{"d_model": 384, "n_head": 3, "n_kv_head": 3, "head_dim": 128, "norm": "layernorm", "positions": "learned", "init_std_qkv": 0.0545, "init_std_down": 0.00556, "weight_decay": 0.092, "lr_head": 0.00759, "schedule": "wsd", "decay_fraction": 0.672}
Each number is 500 + 40 x the weight over its row's rms, rounded and kept within 0 to 999. Layers, rows and columns count from 0. Numbers have three digits each. The size before them is the row's rms in percent of the matrix's.

# layer 6 MLP down (transposed), 1536x384, rms 0.156, rows 1298-1370, columns 0-95
099:478506545482536540506510439501511471506517437510430457578521427546538556473548513489503573498511561450537484486560535476517524532492569445505446571504491514487476467500540543494542442440537547593466496473524459502513518525539531494538487481515507514462494482452539533460452466424562467511
107:498485495449463514524523503489508510454536538460538492505475586539458454485520504446475492465514497473478558578477460470520408468481521441465528497471511500470506457427474555429525502547519519476485520469502520574520566492453583571443492504510491529470496553462515512472500511538506511560
091:471510515503484411517490531529554494447433480503465486492503503482463536479454527501458474495584533509485443517492461508543524493576547497480455546498502469425470501523557502475488519460523514620460490455548501566569528523453480459455470473532466506501493479529509520469501500494501462436
098:515507511488451445498525458524428421488541478490548552528469463521552462530545550523535487498487475472493557468540511453496584483522606539524506482544452486531433516527557474463470486465482546446526508507463589525548500461461462565578476517488533545462529510519490518462496550484451472487
108:386479474503443536528489444501513539451441465489542508442463545509428507533460521411475504481498481489438527508515481469490425573512549528462522524450524551515501465496513500512539543492517458492501491452530581474497431588528500464433466582498514556517481429440500566527475510523491552521
098:505549496478572455568576513494528451510519570476491516452511511543577553456535492535526490576452427461504570513511395467483534579528547451495501494500429552490534484542447485426475475506536519431494536563475487473463548477479467523520512497493516495468499484554492499477485485488509502499
094:519518446512495519485518516530536545514511373465481515443461384460547535492592489510543525507484460478505563460523498409499510530471425535485536504524431438493480524526521551445513536494495461484548561532464496477443511433552497451534507520488498577434532523503595505459491567469470513583
093:486517525504536394573501481548504554425529507540531467556517556472468454552521507489540492544518510498530480431537496492479547514510537487515545545480477449485511468431469507519513530543532556468481553439517498476417444538520529460432518533478524441379524509455469539488503494501480484504
100:505499478507507450497561490422477495534494522508434498559508505497495467545440545516492541473526504504515502408510479387498447515502510474487499482505529469507561496541497451488495496521473522495555550525489474524447503488493506487551518446517437505531481522472435532498425546429496442532
103:548492521419470521490517487463465536451488506524538591442509530521501520518543445569519469433499461513422521476417424519503542568495469507545478468543496506508513443453459400557552531545519541529517518483461506485467589498544527478515442472457568569456513463517529542511479536544445522460
096:526544463569426516482500521519502492496528502519563532542494453534552510489520480531384429485494529476513585470530506514510528524501507535532456471544549487563498554497542507510433557440480401485563492454464513481544566536556488506492488501495546509464560502545522487533526517546483540453
108:443590493505513524504507515450436530478481506549541485488535455501482490415463488502480432515527461466457506638483528479516351576474484519451456496559518504493497517569503560522541474522451485510478463520487492474498424512489414527509535474572481535486507471483496485451536475450446529509
105:541477549546532503522496499512437589457444542526451478525569522541498450508501499526438537496521533402481507498516464539465443555471523452606546547497539441423481547546507526490538455477443523540537481451468537537480510496518530527499424499533525436424523409462440595413491508410449411423
118:481450577417507468496415492544525558459490491510456469475460478515521519487558546441489469491429535493512449485514508505568435515485544402450544481555471410474538492459512507501465501532499457479458505501522480581563522477516501522403511486497506522428520599509539512551409570547485508561
093:582500534509438465506524566502546552467513456517457508485456549457485425487532483536499507477549505441452539532518550542469436568488476534510473558480547509548474491547489509463600514592506433493524455550446534447468519460490501450508586513387551516473484588517553511416511545467498474535
097:528440454485539490527572470499490515460457445527563496472503526500499426508572485501577451553527434455539476493413490545458464499429513461609560445488471458507410519495520389491454527520557485527434558437533500507424513556459503518498509476529490489491521518551533534502468469520475504489
103:468504522450527527518507489499482552554540524519493449442455509496523515454546425500530475429511532554458522514467529573518480499487463473498456517525485597431511548459540563512529439524567479505492473485557515503479545453527481524475489536533553503506487474506485451532538500485478530452
100:476508495507486479513451499468446471513485472435436489445467575515553431511454492471464474513440465504439484529538576511622534508555462488557516510535540461465455527499455512537508513532475549480481516499521485505519466476570532499421385544572479501524548544458477451488444399573462521549
095:476484484516505480526512506452560485439511464442533558505453532464466505457563475515489486563531504484535463544494506522447488424542481537474479479593535455517383556476514495468547497412460483516500476525530518568568477609442407542509471487461470471459476468501452539498478451535555490457
089:468548523526622564519494437500472516467412528516506469557485553481522589427480552426496522517452545539468475516506532445496478524545513507509436472511483457507464512476480474500541500585480449478532463507504528433512512504444480547429532454444532435415533509505499506464494473394480465479
102:470518414495444525516475478500476478483456468453542508553457492512531525537537496555472525483470464549489519532490507468561479495516490493388549547466521492411543472492457545541531465486475583510479491498455441501531430521504453491560524508455503452476483527489484481466468493484492486462
097:437488496530516438586549423487547493554533512528426498472518384549475562459492488451466547573550548534517501516484456483543498543469521467467527559500526438496475559548500500526481509507481472537516472582551511516498495492540518483485496578474463483479500469480528501523511515534465501477
111:545502539494443470512484465461492437442538481462468543504467532478540538532515521493536520493572519410487467475484499478520540545551520521496561512491542479464535583497505501431493498497530393462497500469443518516512477463500566474445527453434469524399525535494473488477568497515449562422
100:600488438458504498504532513588515511484491492466503488608474557484543462465531449497547552514531485464467488526496481546512497516562566509493525520491504533491542551570511550585560525498561482553425591465496530554584523453499538446438470554503510469542542488485521503511473467521528438519
117:458532495454552528533491481510481565510525499598499458443411485540535475496488535476478469420511440504493514465468532501546544489519489464519447526525469509506433511495519511484441512427504474519507454486501491471490527496489444501455542438536481525504493456445513426511496430552497472482
103:529460471489423532473538412524495529491468453458464495475455486485521482485496525484504520579462486527517554507522442491502477461552503450548492470494602482476460417465463522496538454484475488543427408521569563522455563530540494460531531500457444480472493472506535534550480466534516424462
096:475504480519455454520505557498507560471580519509562489533475409549515492446460597543525467447470540552485545471493619494519472593558586578519458457504481521536527421459563477491425470525505474558508468458434554532497470505522449489531474463477532511485498479518470547488510581552461422524
096:540400478465451495546480544555524506582504539469491451513472504467477487500474435533480524550460545433468512550565476504538495530430498466446494499514400503540536483420496508452489496515408486482450493481488443491506518556445480518518517460453543503523484477504577501424517456493483550512
105:531462442368431531508556505488571487541518485549572552536534549525537486482491364537554472479466501478453491564469529541492520529452536497484491530510478437485519518475510484543544540482489465424491543563548459524493475524520481548429454514530504544522537428511514497468436491460453462432
093:551576528511498560497446464483528535485431512538488440493516334514462495492505531582460487488529469525506506500501421534557442547520508477538461433487496593486557539459491540504474440474534495513525493398479555470552485526530464472492496524471517476423559504481480448504502468450503478473
091:550461558512544481566471526442470442496477497538536528541470466579491452448523473481441454528453453466532552445484530499448542471484487504514582539508452480485498512477499484490486637542457483559489511442522519465540515557489541511508550456485539484461460453522441490461519490577523554501
099:583440446489504510497482573492490548484492449461476570492491555614545518526533424533446533527445538498477521502533457484447572477554492454472518550575485513628497518545495457510484504549503467552489523525516463486405520516463491525488459468533482531539459547498524534514465446487468534442
088:426543465541429514479519484450473448469478492557480423496500437522451411465479498462510468523383471476517544606497431484506524539469458494483475423593475463460538545483506511477539479523467531534503448492574598516564466537499491498474460474508494493470520519492489524463514507522454537504
107:465521479439455464447514550493482493501473480562478462491471509496464505502463505465553444577516465538470525479507522445525479535507523496466479532531573466512482484517476510510412524526547473518467499449559491525464531493502533508497484485527444588421441408507493531468531559451563440522
105:548496507484466494512425473553414487526551512460484515528499475520470519594476419436458494429499578509510483457608540495584572519466480481537455504550472503479463575539480513539558503492452570535517484511481508504441476477479477474507518547474567478495524406495468567524445479532542600501
109:568545468530479476527514391488492506446487501470506509521458345479470496502530481465454526473552460558492482470531489480502543540498563455492552510463465436487559388477433475518508491470485489594509594521509407555501491448470475487513480459448510500490487543561493485506527486470545491558
104:469541466528492507499475539547524552459492433488548408455475521553488409526510495462521465483494468500492552454529521500458516477523469556494498512463523464539482487543495532519454543539438489506439432505496500520523585552520389529502480496485597538538514503453489517505514475527513487548
096:519425493556525525515493474483552458558552501466530498528502317488550473487512536535468427503482513547476404560517458524547492585511458436584505442509521497369498474436522428538576507477507532512498553508487514557550496543570543528464530535462498505486464472547489491481574451538432512436
097:450588496479542500495474472462485556462497515556486536481523521527481548401564488462508552499481520489601511489537511478524544453394464487533489486475489425495520529491425473442522502517555493465469492442511458470569404493491551528475440463475535486532520494475491558512478427497633538458
092:546478523507455453532496497481501434530521538534432540521577503482507487483569543454424606518529514533531503483498512472534458494477597525526535484501468462485455508583558447501569501434489478440428515517425451398574441533499537487485477474418467536493480477576483466534453521466538471443
099:471434517487479542437493529519516494513464499473488494483547523420510481490511535520544466479548551505479519513523514492548508534517481533555463469442521442511486532504534508518497472413486541583487498553477496519521529530493454449489475528437525479455468526487489528563571511505489490444
096:575400479504506537506507490462509531497545506578503589550526482486460478508484492541501449550507480478472517463510521546482507506471469431561481506488440471568551548527471555498495474505508541505523587532572460535454476555468571471537488518509459476518477506420481432503428467509514562492
094:457478475489501520493584498527514501488534500451487550514458471518496479430414502503428508418527529534468466460553486538380462502511519467501499469454549460433492540574481498501565459430572518512444399510479494474459539509558511518470486523506496485466500593526491505531507458564480490495
107:460480540520525483516636472543486528513506511475520515509478491513540494509455546428491464428501507486535512465500544511547444366484520438528530508495462510464494544482476515528515521474458466495594490446476501538522531473467473454474439465478551462559492511440471550538508503570514564486
106:518502479463494423536451519503495439529463474513494525510531522470517515473439502504425521471486535498487543512544449509556509432466399511529517579503496518502560421387462525461517497452542513521419449451473499485515545472444553502472555448570449486501465447521417526458471495509493584489
106:486461521530509574467449522511489466480499442505419536520481413501467534437566486529504482534591445506516463486543529515480465532479513482463495479524499501485502472545540512471439474494515501514476567474446502481470497448485466451512569545465478507527504469501464505493549475447489501482
116:504494521499511550441519480505509466470511606553442519522520471519497522472556416435516459521459419455565543495465475486517496476500497518470461523509521542580512444518469421495508475414406512626506564513507520494473585474507529449474480462533535510533485534549458521472532546513567364497
099:461473575422474474460471524501516593531464456506508538476536518513486443481450567562488471493551571513521503600478460499432447523541508506506516463475450496544460547434477482527532465560528522461496419489483526428537535529503447498480493435494500494553479487527479525487452516532459386442
100:503467513514556517531471541574528528499547473433501542480554508505515523508523480529487471414563456530557555507469491497506486516475523501477489471541488545446520539503524506574429504476497483439515423556508510492487472502464475502474488497527559555529524554499552482482507530500487448523
091:516548513567476472474542495479460504570461452456478502513526545516501520528537535442537556427546398458498494487544558448489555559461483509480571594528511517494481498460486555513487512515469419522550509546524424449439554531479462403523530490474553496477524567580574578538399526544545503538
104:579517504511496479469468552477487564546442545527499526486450555444435555473439437543408476539509520444519440475461491513460505527537438519479529451510478443549523478521570458545578516560474473490470530549529525469454544508467491533485477546504484476517458517523437508466515472543521533463
096:462495469501439523506483584544494549501538547497531488486461447426515498575553504539477530507409492512523504545480505496518528488499519534533528441499525549511513475542472535452479565482512473466469541494475464504539435514528475467466514517482414520460485503520495519484486503481453480540
098:523522492432524501497467436485561543442530491565512518502447504518537557464470598537490539547489484500544439471531480498532490516546468470491516487530517535494523488567554526505472385470545432485476486482506514520511483440477525450458575476522516551478514456478490471484586553469476544511
103:412478457454502548464458498533493476530474486510477502446575473479591474469477497430541491473474519543485516502527528491472484452509500536510459529527507509421446452543484496457493447487481499494484534503486512580465531529450510492480471521515515505502459465448442513483469523541458528506
103:408518533525491473476499544489493465463498546456489506434460503545487557481521487526577470511505453476524569535440497567470523400577461567476496472523458439482480506436534493507465477424496507537435484533471465471504542515482524465489504468448505571487500512457523557548494519547474466472
102:483487416500480519541549487574497512426479455375602534478423455477476430512460513563499458522478507438548496518506533498517524522463483473527551431472555482510427457499451519587524409467554450534561469461518474478537496545575471430424564492573549457484429530454469506479435432537476504470
105:485454533504516460513491484456429485515501452498501465514487442513446540533447533547490480511512489438532514547434467530524460508580512469478602530503535438497435481454494476478535525507572480472539484529498539524482464467533491394448447516530476485532502508547546549490501567569537494507
091:484464523494472491544517451528459541462489574458457517569490495487490533557526492462477531466524513458547442547547510472517446596504537485426505435422485400522473527472530531513552408565457558454576489526483427527471476478467535540457443522426451504546512540461524494572466534470537505506
114:461519511488478421488548498503519512417436510459558526528490550450475543453516488507515515505471484556475529517492500459560484536509490464550521467494513452462496446518455480502524475487557418541508503536466528512489499439567533508533465528455492534498512521513537467456476537552526461520
109:520549503475432537521562505504580471374451462529459485505541541485514525451428545464558560518521484464516484510545447450490554504459463569482506558473491506501446518498511473504492510486489487535459473424471550501460483438485486542518520553506482386528421449476541481563511499447495447523
097:536486443603590513517510569400493515468546526526534533491472502526443560423532525517475480478448487488537537483494516473511504481497464484468520573515479508493528476484446544438527505487532516466504519438569515521520478500438477489487527493526493504445502535412424480479465496489520478516
096:458443466553578477552482492551505517452482470500535492510489486526552547477572599492520528407528468497465566490497504510507567584495549463472502527478433482498508497487484438488439559506497512502509472448526515469451525477476539470470560476496471529590498447495638471473403523518511460482
109:502517540569413545532495441503491451503481458497522522513458491476537453559485466491564459478562521495578523500437484510563498468423541445453517567530547585494448464469512532488503615515501460517476426506545502468532471483453565417529472494528506512501501543478484477520524555485481474525
102:470541576516510453479476539489461542470415551506415536488544492524486524578517512493466561512463475498465454475530457584598438522430528542515596504466482458453486475468445525517546487465515559473588508493546470432404398547520529516520497514481486485488410498504549469501515532502499436442
095:462477433493513468623466464563380488455388519528508513509518512498514463540499467422564368466518459514405512539535478469458534526559496508498515429515485520530478602417470468469495514468506498487501484477519465511544486467573476500542431562529478488474516481533423521446498501443533509470
097:526473465527451533453510496457493504508474515548432436461578483563564512489537538530528489479525457368540498487508518436480443607492498503460500515474445491438551499491448533470484525529512435482529481478428557509512505499496551490475586552516446444498459547582467490519534474468474538527
092:441586468530504521529572503423474565451543549515538448494568434537550467487490490511496427451496509486445484492495505559559452517413563490414525495482539540508556542515497489516511520471534456467546528526495530346504458533472532467525448514561519477542499509453540457491520499487447537477
096:506475480459513503504530509481540461491472538549518481561479522515534356472533504520482498536463451491461406531555439492526595532494487497541515496479395463504436517451526441506524476508493510495415497556406517488525486546493433420477449487536520465499463594492512517465463462510491559480
098:513411482492518468470506452521526487437539489487501507493457516512556464521488482551479510530487504406512501496576502550467442499474521509502477460531508501490503539563476544483523435484433563517511445507449554471466507490502482462502440494515581474480538471477491566514509545499481446375
110:541468516520480476379485476454547444414564553536581485493518485487516460508508491493467467413509534509457489478476463468506462494469515447524509539516465445487463512511520535490479465431539455498475515549524525496590510462417459629535451500570476516531526474429542537536484531493478412471
095:505487507429423454523524587478467500548571570473475468493500406484595519471527553474427437462508478501505504523475487515463471503431444533560432488508548496450535529487411550510522521486518440497481458512499521457481508532506529571528482479425412535533495494456510554512565533509485416514
118:472509476567515520488456484411492516494506534512497478446452386488477518484502521511465493460543534540533530501462517489504494437524429521458511469472519512471448499581551534598464522502464478497460471504468463420502502520556495486496468557515461469528507544514498485536573466470465502496
098:516487526515492544435508500453471504479565522499497494470501411460559529475489422560492471520485456464553506484434488532519536536467497558457571465486541503436508440522573509572509519479464513510493529539531469472487503473557495512526562443468481515538548533522551537479457476476520515523
# layer 6 MLP up, 1536x384, rms 0.152, rows 1299-1370, columns 0-95
101:432508468441496596478569531475487480461480514501535496454433477502518548503445491394528506462542463524548541540507550574437494534424511531504498505496529525516553522463510518476444539529484515444509588438449580523477498554558457504534512543508507490453460526525531445531483454398469497503
106:438490525472496493427506503560543517432522489550515474503525554510524486525378481476553515515489561548517563461479411503519508486505573555463482538510514474519424520549526519405527516494532489521515493421503511510526457454492506503431511475470527482477536544483504465471514468496524498420
098:456512551504527504519515477490527417402534484460490510463554473542463515505423452514536450476546486446503488560468431499489466502475517493507550470511555499594433396497421588484506528498527546393451479489533580525446437502494497524444502510494469536508502497502446477532499483517499543549
093:442509470522480467568514422519584567459433518496497454506471550550486495524513484543467548435544474466451526499482485517531482503443477512479514484520517521539546507506474457505491460486558477495417521468533480522539510479484466466463512533547537482468533531474494514496482468552559550556
095:485548533452492479512549453474450507544521465534519510574435532492465460509502454422566434503519480508518471499491546439455395481477462434524551508491523490470491461472481500489519420451487427598526508542559517431478427524512444501561489512518499474609519533513523558533525516380558451488
096:512521541485548474477508477501497532545444626570553433475484580552471457478527555487500374563559507519489491417484426467454501556460511532566514506494481456530545464517485444563510491489502542521431470496495487505499530582467538444529533557564523520462474544478427494525434495498508460454
097:495496444528542490428531476557460454421581445592433564530454487521521470428442431501584524466493483542550517456480527484473503516551460517516486496522469477490565460535559515534531462479523533515503530475524497536498483480565536533513529527487490408510546463407529509533541549479504476492
104:564561466495418512504481441472526551420559552464415434510547520514540553530515522495456512474441511448539509478493459459461493533502504494487481525447471529443501470506515460465517492513476468515484529541512510489516505493474498490638449573455557476436519549553553526574528486464557512480
097:493536507530442482501439476514420447490451484455490429495527484477506475487390485515538466483507496459574420474483553559464460486560562454507468543418489487476554547477519501504503560472413465531544530508512460502536479496507512543483447493540515500469518511495491514481509527438490457482
093:468516537474487448544482504496476436494516553518514513524494534417475470475479570563499581472498507538501493506502496524524479466435492481503503557469505569490615470481459534502504474598548535499493498574564490428574505470461532483514527458532437564548501502540517517517465479448442468495
098:489523570534553502504498486468522530517443489487521534528455489465530539478492475502525506521533534504486452342562548465524482497545418448426519449398428580579456507508483466568524492427480448553483531500503502533519464466536513450530498468547545481548540487473444447505504472508447536445
102:516536574522566493509486476553566540493600518480476499421507497530480491456484435549517521588544435546490456505497463525473470437506532474519512528482560528482516508543509516444476463491501511476491491549506450538508542498474502521508570511475538517440510488594547513481416529550514513472
114:459499507511442458563441544497522527526500471520549473501546487457538502451555475509438523534493479482464513538420488454476490493567504490547479479501421471488547523481470454531492481540500506489468481516450496502539551513537533476478520519442514526459531530439523510515447497460504445490
099:512474566469534456534546455516512513511542544555524467515503544473561543519453479508492500502404553430481524433584508569481474514494479489477529514547462579456491547508499443559533513510479484564487543537462518535515526507480413501492436492539499405497442522470469563515494435471544518490
099:515548508456543525533435500541502463559522491491444519488538517522517488486418488573495510492479457532531457521500454561521507473509513479497479531459509509551495423458473503522541458483447478469512503488544498506528579476467465485494506511511495531484514450505464519499569499483518577499
098:478524483483512442500547503535565564480577548537483492539505507539509473467512472554496513508492514450539512468515489485470536485472526491449550447559524516483438487481410523602542571473536455531482523512478528526448535523515475474502455491492468526421474526487557498539513451479497463512
096:498465505499483489499513414464468512495531468543483440453494558473519477442466498501505487449536464452519380467498505425552432444513513511455497482568483513448503471488597518509482509439540531472519454516519485441516484415486502468488507511471480414430546527537484514542480410471527464484
096:541510476477538513515580552527573541494457527491479472470557499518483539453537472474544510506502480510450505547485444502487558504494501473522473522479460485517499527456544468517531506523496537552523556459484477515569491528512503474478503467474432487443513470482460466539526506486594515527
095:544475494501479489546567460536543511473523474503523508518429491493527501578522567567471463470572451487532571499552438485458496537441508544486540543485502456533470447479543532451405470483538544459445524501511495414497516490465496540509515498445474503516535526528466571492509535478532574418
103:533485553390522488530494555511555591431480506522542501424534476461539466527476516491567531423495444544552502484547463484511551439575502502471508466461513442524502491520469455529482490512486505467480442509431528572537513519515462503494566548471484486553482444452454531434440449529445460506
100:532497451496451488443457514530528506495522507506505495493523435518491444417551478563560505496460486460502455463466531457534480531450423592504558488574481561497552518480473440470580402470580482539489559565454505460462526565445462480539487492529512420495420547500511489453475537529528514510
101:483482416495474450508541480534576485478499513538564532532482454502545450500467462503573548460461490485549519520490480516499490478428502522527495452527523446478557497572484479533556486466507460538473461545467461441534551459509468431471543475557504504516451527577517558510481548440451495531
093:465484507467466499507520455514504571490486490481517497482562503549556523511509534565494495490504418461500494531435448471451498509553537541445487451410467504537588529542430598467491480486442452506508476511603420482429457498527472512495492489493539484501578478458545361491565448497472464518
115:458497490522547521396574498489516452508514470508524541498470522495570539544441445467453512464558444404410496429529453486544505513492564519530513513533530514572564470481479611507491537473500566543500561426474511469522521453436438582493507437497480569402477476540521460461582442432513544468
095:506452518534530531481555498526535527464457464543497476493462489454553512502489486527424491515543557461483508495498430469408482505545533542504511427488471503486474560450557617560437535483458492465487490412518544514529494562545483422464527474571459546456428495506482443480403460525521507405
093:494478436479498553463515529490576535535443528463482494491528501461514494519475476486551488477501487521564491499438497504482534463504464473502478508453520435441485483538505489410512548459529540472466495493583550594459568505447489554524577477517549493509547488532528449516432503471549588464
089:462486559537492458547485443517491539465496494538491416524549489488501429535481473398431462433439450499473515499512546445420459447477567521562499527525503481512540484518518501436566539504499478496510451547470528454425480487484492438513417606490513471502506466507530516510474382503514598472
097:620453465484496493552507469495507475420521569467538542486526477475477509520489474546509523479554526451553472528533543496499482504490441576497540499500490496419511484524489490455475476436456481479511550510483499533524464540482512492434531503477479579473477461562472470519486544533510503588
098:513465530494470505539470519525473464477453493530539496475544471434487497424434479542498509498510590482485435461501503508576509571473493520478566523517593509447531542541486543556483431486493510491463521467526444612525525435513550502532596550474455388557487506478476425515522491473535548496
094:482540465472492510484523488627513466467550506496536502544501575465523535533514561549546564452528464532450470542442427474482497490516544481509489463551574441492460508551475505455598470403522451416497475460581496598425515441564501476563478522515480521507466512502524493502459458484518475584
104:484516457436481517455501427437581534427472476484484487537459483471514453426559536423387523423538510583492580496535509534522472516467451493452595491528545532522561541494435551554517542385568512492498507564575466513467474409489458529499565504508428394487521396436490506524526534531433491490
089:564464491518505547494493510532544538568467461447464496515426445447599491489511514492538515516590451498451499526540532488498414503499576496503543498479545531500489520470502441449436493464462480535461471500459426509528617506441455561473492520482525543530487478406522483477495500485591460539
105:563490443506468520440503530532548434486542499477510526521427512358518450534528496528551481503543427496493409529540485482475548549535503518504521498454464438517527486509557539515505479529516438432486494453456474468486489490428530508527468522501519506517429432517488456475544516461513517461
109:424484432444485537538474496473561526487436538582524566495524526560463489468520479540442428458556521509480459469485494489560447542501456561438502525465457576476407440516507461474459498475482447498607496503520458494469556526494498507507527475458513468473477492497533477456480513449464496496
106:477491465451460548494461544521515493452497467479480454510480538501474420513563491511536569539514481534523413487456516481496488464511495538431499451516523496476511438447478437497396474478546489450523560570463459589519556476491464466504524499455464433495478495458450455525565463434515542530
098:485524571539530434530517474488475425486477496466500467577531550503548446521490512499452577494419487468498512569530525525478466398529492566505541554520508520507538502478502515458481458482477459512481540520550472535482497480519542480532527519477502584517500451493457460492518483512490407522
096:490513497553505415432438561509507479499476530485447456488458448456487498474526510507534595497521485439539507470530529479451482437502478570471501466546441521545548526516490506498449526437536527498443543483547461484555504568438491473480499427519522526493498477512437505496488510519557538522
093:503484535544483433593472491547529502547472450449497487487461537516506442515489506500555512521479509543481575396450476358502505530475534411530536456516471453547509521554461464423468486443474487496497548458561532472518518523552547513429494499492487500528510405516528517466525485484497507470
100:555534516510507562559462454525474477481418561476498552499464497533441571502533450467537534451466499522514486536503471485484558448569471495482555513543499508528512558535446458458533479529506459525502528519530464513559552551462445594554498480460471594526474500510475456454494516534521484503
097:470546521470538468481483518490456434516537457493480428532477512482546516456487540471395448514460489536486453493466463386521514540517496525432498494441501577514493389535473450447497500521542539398506462517462507449474492509505442446464502539576536521503445422453529531505431479474469508449
104:444553513358536526481457526456536520546519526493550470426588530517553495458534527495493550509477504545534464509487526478553514436463515520508466493468435435531561466562476491514480531417484542495436505493545495495428551446491517468493561559476515446485472536517548520533518555436479547558
092:507524531481531560483513508476491531533497494446562455528422476565489477526524487520375517504572495483489510424447493480464454504459482528466514522606489501546491440475505469495511475529525492483465496434462469440432447482466445548553450474476512468464459517462508505507474489476500399518
103:495525503464462474499473460517597438489461538472472519531497445477593575511459494489519505468490513503481473561493472484570475453459542484482525475570510536525502563563522513531520471547500456551548536519523463526521441450494518488538440556547498499464481437533370391532509454556464537549
112:517477485458481523465470494486597480514446511472442476444542464639551420500481457474585497484538539422438513474515542550535537521471487550512498463533506532563459468535442463416526531564512534550559516470450406547493479528421540480502517479459470514512487501534597447507539460518528500538
096:482442393526472518541498446523500426530550499543481503479498461505539496525467529466563515510488473553499420447497407530472496480459477465458460467416474525480512473415474426490470521519534442492465511469469472437497437573528486546513471536504491442475494456518519451518423552481479479470
109:558501501490523490487463438482560464447500510496480605539503497548537527516528466488569455533439546549466513522552499548436517473564447475577525486506487512500507489532524445504534530499442370518490568509446510470441521482553482474519394554444555566594447453497496508477482515505538470600
100:444506512498517475485531508561559564577475497593495490447471476488525488488474540450445438571514539561558508589475516471485465513533466459518480441521496447598469441545534362556518490470530475442533550481497484526441495483566488587529504464450453536496504489529516457520516498508465525516
098:581499487451522477518531490473383430446486500497533552450554514519469546478435478472515516530430470541504491482427605551497456449556494465513512451543469511556506518471521550445487515503505501462500521463491484489457505508491451497494499610526424548483495414499503473481527528507500503507
098:513451488503469596456508475434488491498553536511505442446439505439534536513537503465514470510485496450479623524586473509458433529517505449471501562507575503480504501445546549525549551486569503479504499567510455441562472481458504483484524464533467453482452439496452457417539493430519479455
107:494499423549470531574404455475540482502456517461437559465510477493526550460508463465533474531487556447440499544472478468559503494506479553514527496466478500518506506479404512432450517485478520487478551541545467437534511549552481496538558515565528453484449520458471565434459553531532526498
100:499504477482527507490437446543422497482519455417487438507425544495471489478461459506467477500526497459468439439501449506422526459468525496504518491527487452551511477502489439551458471447494550451510493525511483544450472467468444521470492520495544462517490487430527435503468528488530529549
097:554521484470488502455491505472513517541466478537630454404558494511477480515463478469501460474556449503530474491498516471547420507472543477545440487537546497503432451558531609535517490515429485442553519503525546467473497537489493503497487594519498577458548512572484465506412504501490525580
101:533532527470472514510467495507505519493525416431483527510491496548627490435489517492520461520483556553512488531436533530539480486545523552484525511494509477526561527521480508556421517517516504499542593464520483474536461467512523507470515488439490494488537495490582488479526450472481462446
096:454482499495410518551448519563502479449544440480492542554455487587517448532498507567448487525447519524484475548471442489391382543523493498466467522563479528539480530513465510505462481495516565499526469525496520490454525552448483441517496514568572547519538533466463518551519501521522459502
098:558508536509532452483477436462519462542563446514554494511514502510464554528570440509530508441455476543471456462527549523489483550472459562450481553539431558505599529542502539580532553501412524580548557497483489519475506486514510513512538487508533441450530479549481500562577500439489526491
117:471502494518499474534483506506512489502472519478564532532455463588435524475499444458477512513533487534536526507515527493523466536526470534485567553474543513413521588482473431475437490562514435444485527466566533551470527547443454448474549481425587494509493452548511525407556488410573496489
093:604593517489545420482535450466518510513455509512546501541488481503520506477547458511512487594469529508452490446489486495480447483493487511430514492524449614483528502508444473501537463550528454521483582512456524390596553451462484487463478565555481447480488432525440494517480491468467453546
112:469554527525395552530494487556499534564553454553510448486510520524561584519449498467502532449498448500495455497522530435537491505564515520507537466482504565546560562563524476504488463512417427461488419572462551449492389508536475492546466453517472519506474498508462539488505495509510489480
092:443539532484517620514604494530422500475527432540432488511491469384569550502490470519504557456514398452478489504484472540485536482534454513432552427524515507451495465498478534478481500475516510451513489399560461492481469471498536528528504490561506515456456487542568424504500452554499479562
096:461511527461519539497526525468509527538429524447521475475467502461518526525512488554507448513490459468505515500472506485552492503474548467560493399478521503467489441498516535498574590503536512420517523460499427396562463516518372516492485497481551442494495449484494523468470483489518511581
096:530472577519463501587438507445491515493483425513557508523465483424537497501544470594510513439482447479494512519482577456523537493557523506494509530485439465525563501541452466488524476517501520416566492546483567532536481418420494497444507486532508498480558529569471487433439482486500475475
109:484485475505469547523534474519441492461499504555500492497533460485434487551512545542499493494546491490485475502457539477491511444452387558504449470566594498510497463528457530473519486545438461502493519481451511572492501507482560481516628443471481486490550512558423545557467587451541521529
095:484530500512461507556590497568560454565462502460419499468425520564464451467571498514528524571494419481492479509494541536462473442445482541567497535552540570462473506474503511473510557584526458497511473501512513504477449518411606480488516495544534477539466527564452574479481492469546495436
107:590424496502485477428472516474525571511500546495567514463539543469474562476548503524511540519515482536456533536498499553537518449550464447439519482455487515567493507489500487511489498477548491573473536532474537531435505506464572505475464417472523527439512539497530558529502441470502446558
093:442549485429583506522498506538475504489521528538497507477495542491519494407448507528529532443519534538496536524485568581497533503536463432582483536481495545439511482512521570524464516517434524489475586480497499494504521470495450523482516564402494466542524440506541477515485518504527438502
098:507506524549531533507495527509466485487471491518489574464472476489542516497497569521559515507526534500517514569531530477526516420514483597501504489473511495527464477478494464457451502476497535509482509498442479549455550535474511570497556456508482491564505517505461450597439517513592446484
095:534486462517526521446502473537400460494512488415426432454505436562482510441525511537535457444549455483492531466412469537439482557465489467576480466474493494502491534489522456514511576485402523533544531512489507514448496530467483498458508495532473580503517525512493520609508533498514480479
101:563517521455458531523534554468495475501433458645531495490550466533542577444578494494494437527482512449458446500479526387463617503519519558472442492510492469455491420432555451552521501544523526516505500546425482510478473529552484553436503509539461521513532469526542538501439523513465527554
114:451504497499462524444448491477570504463540541564515503479502504562539466551538419432502543452503489515460501443444446529486441509434434522474508553525556506538447568412522553517477474485480518576460491542496559502450513465451514506490512559587553456534511441490539546503509465514486517523
095:453571465530434456501531537545504539482497460469474476493551469462468537498537576462508497458493524488484463476511414527540467506521539551494475578498462453418485555511507456497521557560492542509504504491535449582488573477436482520459528560507498501521500482516379538533544462510610456496
101:516457520461437495460468519499486581510527402483492517471466481546545532500544551473428457493576492475495496571510453481544450462509477483491535489502555429492450526552488474558515532491470509533470443489525530479525506511420494458586510428600526507482497501506554409545563519491522489550
093:535524513474539574610505460519472517517507532519491478429540435515476546476479562479515457522551555603466615513494458492438497541481503484413574514520546479492439492550507500537530528491547539488531463561489524495489549531483419493525482532538525444503474479448529487457369472506500493454